{"intermediate_size": 256, "init": "uniform", "weight_decay": 0.053}
Each number is 200 + 30 x the weight over its row's rms, rounded and kept within 0 to 999. Layers, rows and columns count from 0. The size before them is the row's rms in percent of the matrix's.

# layer 6 attention query, 128x128, rms 0.303, rows 124-127, columns 0-63
147,203,161,131,227,200,227,149,196,184,231,179,175,218,197,183,216,174,230,166,202,208,210,214,200,162,171,265,243,216,219,158,230,221,205,223,185,192,203,168,191,183,192,211,222,192,229,199,170,227,206,211,139,143,253,196,198,201,212,178,210,212,168,217,149
136,154,135,201,195,200,175,208,245,219,182,199,173,149,227,225,231,198,171,163,226,198,161,222,215,240,220,163,182,187,233,237,239,202,216,180,202,180,188,208,192,213,226,229,216,255,183,196,166,183,124,200,170,245,191,216,301,167,199,186,220,155,171,150,156
152,245,209,169,192,204,175,227,194,246,192,202,195,138,192,139,143,269,258,165,171,169,263,197,227,180,223,216,218,162,203,200,174,168,196,231,210,193,198,190,168,211,234,202,224,146,186,173,148,219,227,235,224,229,208,203,165,188,221,212,219,144,240,188,186
158,243,244,251,218,199,161,212,238,166,230,178,184,257,177,179,155,208,242,159,194,162,202,236,200,219,223,208,181,234,177,185,189,194,251,166,216,196,163,188,187,152,235,235,258,207,236,214,165,194,214,193,225,184,161,241,199,247,162,181,202,227,209,253,218
# layer 6 attention key, 128x128, rms 0.277, rows 124-127, columns 0-63
135,179,163,154,231,183,198,153,213,155,245,144,191,185,161,253,205,225,209,186,172,198,231,163,210,188,210,251,264,183,161,236,199,209,217,226,168,221,189,181,194,186,243,244,238,196,224,200,224,176,239,159,204,209,245,189,193,140,238,201,224,203,164,187,179
130,146,206,215,214,182,186,179,191,246,176,223,200,161,145,233,183,143,192,195,227,232,201,221,181,242,188,176,244,185,259,233,184,157,230,142,187,252,195,238,192,197,170,158,208,222,197,198,212,193,181,227,192,246,152,192,177,182,249,142,179,145,180,171,141
138,184,202,231,141,208,202,210,216,213,147,220,232,239,166,153,138,200,271,242,168,197,187,250,176,241,199,211,181,181,204,230,200,205,221,219,206,163,201,155,199,217,235,177,207,205,171,236,236,234,196,253,210,215,225,219,208,191,232,246,187,233,236,201,177
143,230,225,195,216,186,166,182,164,192,171,187,225,273,192,220,169,217,187,203,265,154,175,227,225,188,180,193,176,201,200,183,155,195,218,168,189,183,207,178,187,156,223,250,238,180,201,213,195,227,217,221,220,235,209,225,237,216,193,185,161,301,203,184,176
# layer 6 attention value, 128x128, rms 0.25, rows 96-127, columns 0-63
112,230,216,262,231,203,194,190,149,251,167,220,253,222,227,168,168,214,232,212,187,143,247,207,243,176,222,225,162,133,202,206,225,153,193,207,164,177,208,148,218,147,203,224,186,229,212,201,268,235,205,267,205,212,210,173,145,181,217,210,237,225,161,170,206
116,228,225,231,173,198,205,207,231,159,169,249,209,205,226,235,171,116,222,125,190,162,208,142,223,228,222,240,221,209,188,161,176,193,237,163,271,221,193,185,219,199,192,216,162,237,217,185,187,175,172,191,235,224,188,150,193,194,168,165,173,239,183,203,198
107,212,216,185,180,168,211,203,181,223,224,217,197,232,241,161,227,229,239,184,218,215,225,183,219,188,242,211,153,256,199,170,194,233,203,222,163,166,161,227,243,173,235,243,223,214,184,148,174,197,203,180,234,239,251,200,128,192,231,270,143,225,164,218,198
109,190,209,242,178,211,179,189,154,194,235,159,185,189,260,206,221,237,195,184,209,205,246,195,203,180,185,213,188,161,193,208,169,268,265,252,149,211,174,205,262,175,170,183,165,178,205,182,188,176,212,216,221,186,169,201,147,189,216,255,183,213,238,191,192
116,219,221,213,158,216,283,211,169,208,169,255,240,143,200,215,205,232,185,218,227,184,225,237,177,189,224,190,194,193,174,221,196,183,210,243,227,172,174,151,212,232,184,145,184,216,131,182,215,213,219,188,207,221,214,151,252,243,210,200,194,245,275,243,239
109,249,203,228,243,241,200,227,192,209,223,269,152,178,210,200,177,160,159,189,217,206,219,225,201,207,188,193,180,258,199,188,196,136,220,142,161,173,219,224,194,235,271,233,221,208,218,174,167,201,201,176,216,236,186,196,174,235,182,212,187,275,156,244,203
119,208,189,172,204,186,205,220,260,187,182,249,157,215,167,231,185,232,222,181,233,176,205,175,208,211,221,182,173,160,201,205,230,212,158,185,209,202,239,154,208,227,198,177,219,195,210,171,196,195,241,196,197,206,132,186,208,225,212,137,210,176,211,188,234
112,195,218,245,190,204,192,225,175,181,242,182,212,287,188,221,188,196,164,177,224,204,196,188,281,163,188,188,224,190,170,245,235,191,226,151,190,175,206,179,206,191,220,182,207,166,178,160,155,197,219,150,230,235,198,200,198,216,195,164,174,233,253,189,132
104,255,190,206,161,184,202,206,205,205,262,202,163,203,171,200,218,193,222,216,180,172,207,194,170,195,187,145,141,194,212,139,188,216,166,212,240,167,165,183,164,220,215,189,200,216,247,206,253,178,174,197,186,219,206,249,166,225,253,244,232,202,218,240,210
113,202,266,191,158,169,219,162,196,198,130,234,219,173,192,187,171,178,215,193,167,219,228,168,201,183,154,205,197,164,180,196,168,250,200,213,199,170,167,234,180,201,229,173,205,188,209,202,151,173,212,225,236,231,171,214,216,230,165,166,158,207,168,224,204
120,185,223,233,171,195,236,249,180,156,246,168,231,175,201,237,235,247,198,173,177,248,203,152,201,218,239,185,178,199,184,194,210,140,226,174,219,210,228,211,188,214,197,229,181,177,197,159,153,233,243,207,217,229,193,179,165,211,175,155,194,203,207,170,199
115,207,231,222,252,239,226,189,222,217,182,170,180,230,185,220,221,188,239,177,177,226,227,171,192,278,251,188,212,161,215,216,180,184,199,214,203,263,205,204,251,215,286,157,194,210,213,193,199,176,211,191,174,163,199,212,194,223,228,168,212,189,239,237,180
111,250,182,211,192,177,218,216,258,174,249,172,216,164,227,142,195,157,220,138,163,176,211,153,182,219,241,200,207,172,198,228,180,211,206,215,206,180,224,201,160,195,218,200,207,243,204,253,205,173,171,189,157,252,181,185,191,192,180,229,246,157,241,156,224
095,228,226,184,170,225,187,184,165,209,203,157,242,208,246,178,167,156,220,252,252,197,179,266,202,210,185,213,223,166,188,198,203,169,209,154,212,189,169,214,193,198,227,236,220,227,190,204,177,204,196,193,253,166,203,155,223,208,224,190,196,187,293,132,184
106,223,229,190,216,214,174,162,185,158,217,187,236,205,228,249,218,209,194,184,148,187,146,229,171,210,210,258,237,227,164,251,180,259,212,181,215,158,218,156,226,182,243,228,171,172,222,198,249,226,214,224,195,262,167,198,164,175,205,181,129,159,241,226,204
118,197,177,209,211,209,243,211,221,155,183,221,254,195,173,194,269,189,235,191,237,176,179,135,215,205,178,233,159,200,183,199,194,170,196,172,227,239,204,177,220,202,229,266,175,217,195,196,186,170,187,186,218,159,178,172,163,187,183,200,218,209,212,182,199
111,202,173,234,172,212,135,192,239,201,182,247,219,188,156,215,208,239,239,198,130,195,204,219,225,150,230,226,243,208,205,190,198,206,191,190,179,208,189,194,262,187,190,164,140,212,164,169,220,224,223,173,212,234,303,179,174,155,201,225,220,204,199,228,206
114,248,225,194,183,214,210,188,159,223,177,186,223,179,188,197,188,194,262,193,203,173,185,171,201,213,230,163,213,224,221,216,154,260,258,171,248,174,214,187,157,162,210,199,215,194,181,184,208,236,154,243,247,238,140,167,184,254,158,212,214,181,210,214,179
103,222,172,184,244,181,214,240,179,227,193,184,228,183,290,217,263,249,216,220,180,224,218,242,122,199,210,216,220,224,190,203,201,216,218,178,217,181,209,271,240,230,199,181,192,213,193,181,182,195,193,160,216,222,239,193,222,136,176,160,219,170,191,128,211
104,197,204,164,213,148,175,105,183,178,225,178,137,234,204,225,187,221,173,242,191,193,211,247,222,201,209,166,191,239,223,248,224,208,175,192,186,184,206,225,177,207,179,216,199,231,182,190,217,257,192,186,175,166,255,163,187,190,215,243,221,231,191,185,224
111,166,85,186,210,211,262,161,250,247,206,172,207,197,188,223,203,174,239,214,119,182,129,268,212,228,182,217,165,178,191,183,207,221,190,234,202,213,243,176,200,208,196,247,208,206,185,183,224,181,198,209,204,204,243,253,177,246,163,230,264,249,188,213,145
111,214,179,214,198,218,166,192,214,160,201,206,166,206,161,168,242,205,180,166,201,189,219,207,191,177,152,211,181,148,224,156,171,133,157,145,255,219,246,171,186,231,196,196,224,204,213,226,132,241,232,201,216,249,205,183,170,196,201,218,238,204,222,121,240
113,294,176,174,193,282,216,182,196,199,199,153,188,186,206,255,260,190,179,177,226,212,198,227,189,183,244,203,207,225,150,213,227,221,226,257,183,266,259,152,207,173,195,201,163,199,203,206,251,167,219,203,194,213,223,229,226,217,209,217,176,208,237,188,178
108,149,202,185,208,171,192,162,220,237,176,254,232,151,195,241,146,207,174,178,161,175,232,201,244,172,190,177,208,160,225,229,250,167,221,218,207,209,168,194,173,245,207,189,229,191,252,162,220,221,208,250,220,241,133,211,205,180,205,245,223,182,163,166,207
117,233,258,178,218,164,187,212,227,239,185,165,202,161,172,190,187,204,228,222,189,167,173,132,194,184,268,233,187,179,160,220,190,192,172,171,194,213,213,193,172,200,194,227,202,184,224,224,210,138,231,172,218,189,191,156,205,199,251,176,195,186,277,215,219
115,239,191,196,277,225,218,175,199,230,211,161,245,160,188,175,225,159,176,152,173,200,156,173,213,141,184,219,229,173,191,203,143,224,212,131,213,201,215,204,213,204,199,259,264,146,164,210,196,224,205,240,165,178,229,206,179,247,199,169,203,233,163,253,234
116,170,160,202,122,220,195,179,218,159,226,175,222,206,180,181,147,226,185,165,196,201,239,243,169,148,220,219,217,221,234,200,227,208,177,205,164,146,190,206,225,222,225,177,277,213,189,152,263,153,180,202,225,252,209,161,229,192,167,206,221,140,228,209,223
115,139,190,230,207,185,174,155,231,215,164,226,199,190,215,204,198,205,255,199,245,211,167,236,196,148,168,187,170,246,216,206,219,235,153,213,165,255,186,221,117,189,192,149,204,252,209,193,192,211,210,169,201,169,176,227,157,190,206,206,165,162,214,226,258
107,189,208,216,209,193,165,230,184,258,180,167,190,259,213,194,225,168,199,182,215,210,232,184,226,230,201,162,166,231,197,197,173,193,218,199,212,184,168,211,240,180,199,197,146,195,206,266,186,169,148,230,224,219,217,207,210,221,176,208,257,208,148,204,164
112,196,158,191,208,211,231,149,227,234,180,182,202,180,209,186,173,197,236,193,228,198,183,165,247,212,205,226,168,161,242,197,267,190,266,172,175,229,218,218,202,155,214,179,189,214,193,241,237,150,222,193,196,180,177,186,248,210,197,208,183,189,170,134,160
108,257,166,226,151,209,181,159,206,228,127,194,237,203,183,155,214,262,173,190,240,193,205,199,180,215,215,218,230,192,252,183,190,164,171,188,235,220,221,232,194,179,203,210,168,248,177,216,242,178,235,144,153,177,239,197,221,171,204,139,195,191,155,177,200
113,186,214,225,200,173,155,194,228,196,195,216,200,212,191,200,229,255,177,185,225,239,232,249,141,136,171,186,227,202,279,227,171,179,192,170,201,191,192,252,233,208,188,168,198,209,207,199,176,195,260,201,163,216,190,189,247,223,180,227,150,162,221,175,162
# layer 6 attention output (transposed), 128x128, rms 0.226, rows 96-127, columns 0-63
123,236,218,220,191,168,164,126,245,186,180,192,187,205,163,149,164,194,196,212,214,162,234,246,234,189,207,213,198,219,172,168,181,150,203,181,179,189,146,195,190,188,264,245,220,211,158,187,191,243,210,260,186,212,167,207,192,138,179,214,201,199,210,184,160
110,228,165,213,212,216,215,204,231,212,218,237,155,162,218,243,147,199,185,147,184,285,188,201,221,227,181,199,206,228,214,206,195,198,215,135,197,190,233,174,194,146,189,233,160,228,146,208,183,201,165,163,255,217,152,255,201,128,221,196,186,214,190,215,194
100,215,194,184,229,177,226,197,190,155,169,200,178,242,178,175,200,218,195,133,241,260,232,171,168,210,234,237,178,257,190,139,204,184,152,209,194,161,212,200,186,130,240,195,226,187,181,169,152,178,248,169,218,208,245,244,171,192,221,172,156,176,225,253,166
109,246,202,195,167,190,144,250,221,128,210,186,234,205,276,225,179,196,209,169,232,175,237,255,213,222,213,235,220,206,192,201,222,176,230,175,228,238,185,224,213,159,223,224,196,237,201,224,168,187,200,244,255,217,219,169,140,206,217,217,251,174,242,186,159
121,225,153,202,180,210,144,144,225,218,175,210,179,183,226,196,177,186,144,190,251,192,229,181,190,273,177,177,197,188,187,182,187,236,212,243,265,248,205,218,214,183,171,186,192,284,157,220,241,202,188,218,195,178,247,160,215,197,242,152,234,219,222,225,239
110,194,178,199,260,231,188,189,208,193,175,214,127,196,219,210,151,191,172,162,210,151,223,180,171,240,175,214,201,216,207,196,233,167,263,173,206,187,279,249,213,213,267,201,196,231,222,185,247,185,213,181,182,219,197,197,288,223,224,187,196,233,152,216,209
115,220,149,136,166,157,210,135,198,194,227,193,149,182,145,234,243,189,187,213,230,218,216,185,143,173,199,170,246,208,215,210,265,215,210,242,214,176,140,218,219,260,146,188,191,151,205,233,188,199,173,192,202,205,149,171,210,167,225,201,243,247,213,211,181
113,191,159,203,175,238,164,276,179,225,230,190,155,236,184,230,204,181,244,193,203,201,213,199,246,222,176,210,185,208,214,218,259,164,205,251,192,187,214,198,209,160,232,211,218,210,222,233,202,153,157,200,190,222,252,203,161,217,211,202,221,263,147,205,179
101,219,198,190,218,224,284,180,190,204,235,184,220,200,196,165,223,232,221,179,210,195,176,174,153,214,207,178,181,137,249,181,133,180,170,192,234,195,192,183,215,240,228,196,228,203,194,198,231,168,208,196,214,183,207,250,116,185,241,292,238,237,248,196,196
114,212,196,192,208,171,235,202,212,240,184,193,177,210,209,224,216,191,198,181,147,211,171,166,221,196,219,214,206,178,121,244,146,209,207,223,209,213,235,260,169,219,165,203,218,209,180,221,198,250,153,286,214,194,175,230,253,225,230,244,184,213,237,269,203
120,185,141,210,181,238,231,192,210,155,202,162,111,187,179,164,203,144,136,186,236,230,158,183,193,211,211,199,212,231,225,238,203,159,168,176,125,245,229,216,264,156,206,206,182,264,194,226,188,231,252,223,233,161,231,203,218,203,187,234,230,191,215,223,227
113,189,156,144,186,230,215,223,236,223,230,208,183,175,259,198,274,229,208,193,203,249,185,223,165,217,178,202,175,172,234,195,188,166,218,202,155,266,146,148,177,226,234,186,152,193,195,193,237,194,111,215,235,233,211,230,181,138,195,202,209,229,220,212,175
108,200,188,195,181,195,194,259,180,212,217,207,221,158,208,136,187,187,206,180,199,145,275,179,216,196,215,199,231,158,200,216,125,205,205,194,263,178,207,173,194,216,200,209,159,208,195,185,201,214,160,223,164,232,225,139,212,127,247,270,178,166,158,171,233
101,192,187,219,171,180,227,173,221,188,245,217,211,197,205,182,188,158,221,200,271,224,158,276,189,212,201,214,193,177,206,141,176,208,199,192,247,207,179,183,190,177,213,218,245,203,196,221,196,221,178,177,229,178,209,246,248,196,211,191,183,225,214,161,207
108,195,185,181,203,175,176,202,241,141,231,168,240,224,220,157,245,199,222,197,173,159,258,213,155,192,218,248,196,150,164,164,186,236,213,167,184,196,215,232,214,190,221,205,175,200,198,198,222,186,137,218,196,214,207,185,200,239,234,168,132,203,137,248,230
115,228,189,206,189,199,234,178,209,194,149,256,236,207,223,216,261,193,208,206,218,235,182,171,192,192,209,203,164,226,151,203,277,172,165,175,253,243,241,227,197,195,272,191,163,210,176,189,235,200,174,177,217,186,207,179,219,166,179,212,121,213,207,161,237
114,213,187,207,174,187,136,174,203,230,178,151,169,153,180,195,246,204,246,195,154,224,262,218,187,174,189,248,286,189,211,228,198,184,149,184,198,195,184,215,227,151,210,184,186,210,167,164,183,263,228,202,177,171,294,177,166,184,237,192,219,205,171,220,155
114,222,192,220,180,207,192,279,197,167,208,181,225,173,157,183,156,189,191,201,176,207,214,195,189,197,213,186,220,154,228,230,226,210,279,149,191,192,188,170,201,164,243,185,215,188,188,173,181,227,217,180,251,244,161,217,230,205,173,167,152,234,237,210,219
105,214,168,175,296,149,212,197,151,250,118,191,201,175,251,173,222,229,181,156,249,237,222,238,185,195,177,241,234,213,156,201,173,254,251,245,173,204,202,205,211,221,217,198,198,172,192,232,237,204,181,184,196,196,222,216,238,217,186,170,224,181,234,204,227
107,209,223,198,170,215,164,150,156,142,213,152,187,276,171,195,257,141,207,193,240,180,229,153,170,200,198,189,201,204,210,148,135,227,196,170,229,178,187,218,188,195,172,235,198,210,259,168,216,174,204,191,192,97,204,171,174,196,175,200,208,210,219,212,226
115,199,155,173,200,273,166,201,206,231,207,230,230,189,190,135,185,191,224,195,158,182,199,203,241,148,175,178,207,249,172,199,187,168,189,184,179,228,214,199,187,191,215,234,215,150,234,172,171,165,272,189,207,158,218,194,192,239,188,227,193,185,267,196,211
108,202,213,239,174,160,163,176,204,237,202,186,134,196,169,170,252,182,251,181,203,204,162,197,187,213,214,203,160,205,186,192,177,140,218,183,261,224,175,155,226,167,263,224,232,172,199,218,152,253,234,226,242,203,138,191,199,231,235,207,245,214,254,206,265
108,256,267,166,204,205,239,198,191,202,219,245,189,228,189,231,212,194,227,196,218,190,202,204,212,185,191,182,161,208,170,222,193,239,227,207,212,195,199,155,186,161,164,173,132,144,210,145,211,187,219,217,202,194,230,210,198,185,214,185,150,225,226,239,178
106,143,152,204,179,195,185,139,212,228,168,225,166,178,177,234,236,182,158,192,137,131,185,159,259,227,190,196,176,193,185,161,246,186,211,226,205,176,228,205,196,233,201,220,189,174,211,199,175,190,207,261,118,211,215,238,209,142,198,210,253,168,186,139,173
118,204,206,184,209,147,207,209,229,177,170,168,203,190,167,179,182,267,206,209,224,180,171,181,172,198,205,236,173,162,224,181,212,208,156,206,161,238,205,197,170,223,207,170,216,231,176,244,189,185,196,176,180,162,225,153,255,141,218,196,201,215,219,221,219
116,203,185,203,240,188,199,219,213,203,181,150,220,217,185,205,243,172,226,195,229,160,128,180,200,221,207,170,224,270,186,197,175,222,228,151,186,237,201,171,178,180,200,201,218,200,188,211,179,231,139,189,163,158,182,229,245,199,267,182,167,231,177,188,213
120,176,181,199,166,220,172,155,180,216,226,147,212,176,208,211,198,240,189,211,167,185,180,269,184,210,228,170,218,241,218,206,215,224,224,209,195,213,185,203,148,199,235,177,241,187,168,129,184,164,168,181,187,175,232,160,230,242,199,250,203,199,171,198,206
115,152,219,218,210,170,167,213,199,205,157,215,157,136,220,193,231,214,221,218,215,191,132,203,203,139,199,146,152,190,178,181,173,213,156,233,181,230,206,141,176,160,162,152,165,195,228,118,223,146,223,201,198,211,188,173,198,204,205,210,176,152,212,205,198
115,201,251,246,229,175,155,251,181,231,123,129,237,216,202,236,214,163,172,179,200,178,152,199,201,207,196,214,201,231,185,214,173,194,223,156,240,194,184,217,228,199,168,207,178,227,181,220,246,136,230,188,227,203,167,221,197,177,173,234,281,229,195,206,163
109,224,194,174,202,240,247,168,189,168,168,219,207,176,163,215,231,181,231,177,200,182,208,188,214,163,235,230,193,195,187,218,189,256,250,197,239,198,182,233,183,166,201,166,185,219,243,191,204,160,258,233,205,221,188,161,246,195,183,205,197,164,177,145,139
114,250,233,232,169,244,162,150,234,227,210,183,253,164,174,169,273,238,207,181,228,218,187,239,150,213,246,200,170,198,210,204,189,248,213,241,197,219,227,234,196,202,221,208,168,206,227,215,198,179,201,142,196,219,210,213,241,213,183,193,206,183,189,133,185
117,179,188,251,173,196,204,215,204,237,188,268,200,214,174,234,246,195,166,160,206,187,245,233,198,241,270,155,223,205,185,203,196,154,161,169,204,188,215,279,218,245,212,179,162,199,154,165,149,168,197,249,188,226,240,224,225,209,242,197,195,214,193,203,166
# layer 6 MLP up, 256x128, rms 0.26, rows 0-18, columns 0-63
102,217,218,192,151,165,208,130,225,248,177,137,197,203,160,160,265,227,165,207,186,270,194,217,253,214,173,226,201,194,167,187,164,219,208,184,206,193,189,193,242,225,176,212,165,180,246,185,186,175,169,152,229,238,164,201,189,238,208,174,210,192,153,183,257
095,196,206,194,183,203,188,157,210,227,246,162,220,231,186,188,237,236,195,221,248,209,225,253,195,252,160,189,180,276,196,190,198,202,216,194,182,198,226,169,182,189,217,212,162,218,175,178,136,206,162,223,185,152,207,221,194,214,212,212,191,199,206,197,280
098,174,270,213,193,204,183,185,222,232,238,181,168,181,208,181,216,175,186,188,179,174,191,199,187,204,163,193,188,192,247,177,208,245,201,190,198,197,200,212,195,266,150,209,220,168,218,226,188,178,216,221,168,171,219,239,210,166,221,224,249,196,174,165,209
114,226,144,165,227,207,194,231,189,186,189,172,218,156,193,242,182,186,195,247,235,261,250,185,195,215,185,205,198,218,249,159,183,188,170,171,226,166,156,165,213,191,215,182,174,209,180,207,218,205,146,200,177,200,191,212,220,110,195,194,177,234,194,175,175
114,237,242,174,179,187,193,171,243,236,201,146,204,213,162,184,217,159,173,177,155,207,249,217,193,180,124,142,209,221,183,181,147,200,222,175,199,129,178,160,197,267,176,200,196,212,171,213,222,233,185,216,203,222,189,213,225,211,211,203,184,215,200,239,234
101,214,230,205,156,188,237,213,210,259,187,183,168,202,155,217,255,250,237,169,207,252,133,130,214,149,178,213,203,177,212,186,182,177,155,215,189,226,169,184,215,201,196,186,224,193,177,200,195,211,186,193,233,152,222,261,194,147,146,223,245,179,174,158,192
088,177,173,229,169,188,158,224,158,151,143,198,223,161,174,254,205,242,212,222,210,215,186,201,228,165,157,185,238,168,210,141,206,197,182,184,215,197,244,235,253,189,251,151,161,181,210,168,197,163,186,220,227,166,224,218,206,198,130,259,225,222,239,155,167
078,245,231,226,204,183,275,142,182,193,244,234,125,241,177,201,222,186,197,184,204,187,197,125,204,194,213,225,179,182,191,214,196,269,213,143,261,154,229,212,193,160,186,188,224,184,234,208,167,206,169,170,192,211,180,185,193,185,227,280,211,199,209,224,230
087,161,186,202,237,248,167,211,209,179,191,189,187,230,190,254,235,241,181,183,194,171,181,279,225,182,148,152,206,195,167,185,174,202,219,231,223,167,190,173,218,208,239,147,167,195,180,197,182,216,213,210,218,182,241,215,183,227,205,225,175,246,200,271,172
092,237,186,179,198,182,197,131,223,205,223,215,225,206,188,208,199,204,203,233,171,173,188,207,231,210,235,165,181,212,256,240,207,201,218,165,186,195,179,194,182,158,213,135,174,222,137,196,148,263,162,174,247,186,226,178,198,199,228,188,231,204,172,256,179
091,222,234,198,166,220,240,257,179,191,224,229,127,177,170,216,161,242,201,196,211,210,234,210,194,212,150,123,212,225,115,201,185,205,166,210,237,224,182,125,206,198,159,189,235,192,154,184,195,176,229,158,220,232,216,177,149,182,176,223,175,166,226,204,225
092,232,152,208,159,181,155,212,211,155,231,266,198,254,213,154,211,225,172,206,192,179,227,169,262,187,226,180,188,174,216,256,245,200,197,216,208,197,237,186,216,211,200,184,205,151,192,222,185,232,183,191,207,153,247,197,184,180,211,228,241,237,184,152,174
098,206,177,254,210,237,190,215,237,166,223,266,167,223,207,214,209,209,197,227,221,155,237,199,197,157,248,221,196,228,230,287,209,178,196,184,170,191,263,184,273,141,199,189,198,245,212,227,201,182,189,253,208,177,208,199,200,246,164,205,213,226,213,171,228
086,194,167,277,182,171,178,225,133,200,185,220,176,188,167,225,230,185,193,221,214,210,189,232,199,124,200,215,175,207,225,161,219,221,194,254,209,214,231,234,209,180,202,206,153,210,208,217,250,187,202,230,179,152,198,183,233,160,190,147,184,240,221,194,215
109,194,168,199,200,266,191,177,171,177,187,169,250,222,235,184,209,195,200,190,238,139,213,226,195,204,166,157,220,262,226,197,114,206,163,161,181,189,203,219,174,182,196,208,167,176,216,148,224,235,208,191,204,160,164,176,212,257,172,198,133,202,202,198,207
103,162,210,178,250,198,204,232,187,171,185,195,251,184,186,230,176,196,107,163,215,204,203,243,211,212,199,172,196,194,197,217,225,128,159,253,209,221,220,187,229,228,181,225,233,181,234,208,228,178,212,202,187,261,175,184,228,193,235,182,208,203,152,250,175
099,220,189,178,157,132,214,216,218,190,177,227,152,232,213,150,230,210,171,206,171,224,187,230,199,187,191,215,202,201,233,216,223,217,181,218,185,248,236,151,248,192,180,208,174,180,170,190,228,224,223,243,228,234,191,213,220,198,151,200,229,222,151,109,200
092,156,211,145,219,197,255,218,146,256,144,186,134,190,175,218,186,207,255,202,169,220,234,195,210,190,202,170,212,220,206,270,187,196,226,222,188,205,235,176,267,216,266,165,195,210,147,195,237,245,199,197,180,177,164,154,221,253,192,171,240,177,206,184,230
105,152,176,166,229,223,223,199,233,201,222,195,223,157,185,202,249,156,230,213,181,166,218,145,223,212,180,169,192,248,224,156,271,217,199,249,229,234,204,189,205,176,162,242,161,199,228,175,205,219,211,174,197,195,185,239,233,199,187,169,200,166,260,189,253
# layer 6 MLP down (transposed), 256x128, rms 0.25, rows 0-17, columns 0-63
111,192,208,171,222,225,203,186,195,225,243,206,219,223,171,183,230,219,187,153,212,181,186,195,261,205,191,198,272,113,166,160,247,212,221,212,225,258,191,195,172,153,193,237,229,207,185,180,249,243,174,202,223,165,171,175,251,233,200,209,253,189,194,186,195
113,210,192,219,224,205,196,160,183,220,233,166,224,213,179,221,140,221,220,234,245,231,209,163,210,222,165,147,130,158,211,215,162,238,200,192,229,182,203,197,177,262,232,181,262,174,202,184,208,170,224,245,208,209,173,154,171,176,244,187,160,134,244,258,157
095,196,214,232,200,162,209,154,172,196,189,188,140,167,217,192,158,234,205,216,174,240,150,235,207,184,203,219,246,166,226,185,240,173,200,166,157,166,221,226,255,178,189,220,212,282,193,199,207,207,164,182,188,204,198,197,207,188,178,231,218,187,185,208,168
090,171,231,198,220,201,220,150,199,190,174,205,211,172,229,184,269,226,174,129,188,150,178,216,201,196,216,178,241,189,193,198,196,170,236,209,190,228,182,168,136,202,265,156,174,211,209,203,228,190,162,192,204,221,146,194,182,184,255,184,219,245,143,212,227
119,212,243,245,221,227,182,173,146,216,213,177,151,171,173,222,221,198,98,190,173,186,180,165,143,196,198,213,232,221,221,178,181,206,243,148,202,193,178,175,180,152,229,213,215,189,180,178,233,218,215,183,172,187,181,158,189,173,211,260,221,186,234,182,191
110,169,206,203,200,140,201,200,216,133,160,177,188,194,152,156,198,181,166,209,188,217,205,208,190,172,163,244,190,213,240,195,158,195,214,231,240,201,206,222,204,225,173,207,234,170,204,193,256,195,204,224,271,210,213,224,176,140,169,220,214,235,203,173,187
091,229,209,210,214,181,230,209,160,234,213,196,224,175,175,234,213,197,216,207,240,176,251,229,235,261,213,196,203,223,192,197,180,179,200,211,162,248,160,158,236,186,174,162,240,231,197,203,122,218,187,167,208,200,226,174,244,145,209,178,165,217,189,195,183
085,217,195,151,216,212,205,245,221,214,211,167,190,220,192,241,196,219,197,150,175,211,195,148,198,195,251,176,239,144,146,194,190,189,155,222,230,192,229,192,161,198,204,194,232,186,248,217,244,166,244,189,220,185,137,125,195,223,236,201,142,207,169,150,208
091,237,152,170,179,224,241,257,154,177,188,204,175,172,192,215,252,199,195,181,174,202,232,182,190,202,174,215,186,258,205,234,202,136,186,186,255,202,200,154,217,225,147,181,194,132,188,199,236,200,256,201,187,238,174,208,161,194,203,150,185,222,166,163,176
100,161,225,177,216,178,240,235,189,151,166,154,201,187,181,145,197,219,255,167,177,164,220,302,239,181,198,189,174,189,206,216,214,194,196,216,185,229,187,169,228,201,176,218,159,209,180,151,180,199,248,211,215,203,202,217,179,191,220,217,224,227,186,233,167
091,203,226,213,159,183,152,222,167,179,125,204,168,206,144,178,233,201,184,165,165,214,168,252,151,200,194,218,197,141,242,180,165,143,209,173,180,172,249,211,220,225,197,207,196,269,254,223,155,183,191,172,194,212,204,203,229,218,139,211,211,205,145,186,219
099,178,237,217,166,236,209,266,179,195,208,252,194,176,188,176,168,217,237,183,182,183,184,211,215,227,230,153,240,183,202,195,189,187,151,219,208,177,197,232,198,221,131,162,268,163,206,221,205,178,226,236,185,268,166,152,232,166,169,259,193,233,175,234,241
104,174,192,266,238,169,202,246,210,237,233,198,155,177,167,198,210,185,189,196,210,203,252,175,179,180,240,235,174,217,192,184,153,199,184,197,215,252,204,190,212,258,237,239,172,192,174,142,211,222,218,235,177,203,232,212,194,243,233,187,184,225,172,226,183
092,183,207,219,228,198,209,213,179,171,212,143,196,161,146,238,193,151,201,222,192,232,248,231,227,182,213,197,256,209,158,224,188,212,191,206,152,182,229,203,171,225,179,203,227,210,222,219,170,219,200,247,162,164,184,185,203,164,196,161,127,196,243,241,208
119,209,202,164,190,208,156,205,232,180,188,169,176,185,126,157,206,238,165,150,196,154,238,209,169,148,184,150,148,197,171,190,181,209,229,165,205,220,206,232,270,221,190,164,160,186,186,244,211,224,189,184,184,244,241,161,208,222,191,181,190,215,229,211,243
120,198,169,173,195,247,177,262,222,204,257,204,234,175,213,201,192,229,244,213,181,217,197,164,176,209,192,168,221,199,228,165,140,202,164,168,176,160,220,219,205,196,271,182,210,185,214,194,200,248,195,172,175,222,200,174,195,223,252,185,195,196,204,141,201
094,207,175,243,183,176,203,178,174,185,150,218,212,208,196,230,212,176,244,229,196,218,216,180,190,212,141,179,160,197,226,238,266,176,190,134,240,231,213,268,164,219,237,171,201,203,238,215,176,194,174,108,211,180,216,190,200,204,165,167,199,142,172,246,187
096,211,213,182,210,179,228,200,171,229,168,214,172,191,272,131,262,183,132,196,197,198,195,129,224,199,180,192,227,288,205,202,230,214,174,215,224,214,202,212,220,179,216,197,212,240,188,219,249,227,186,202,215,195,178,155,182,229,172,232,194,205,210,222,132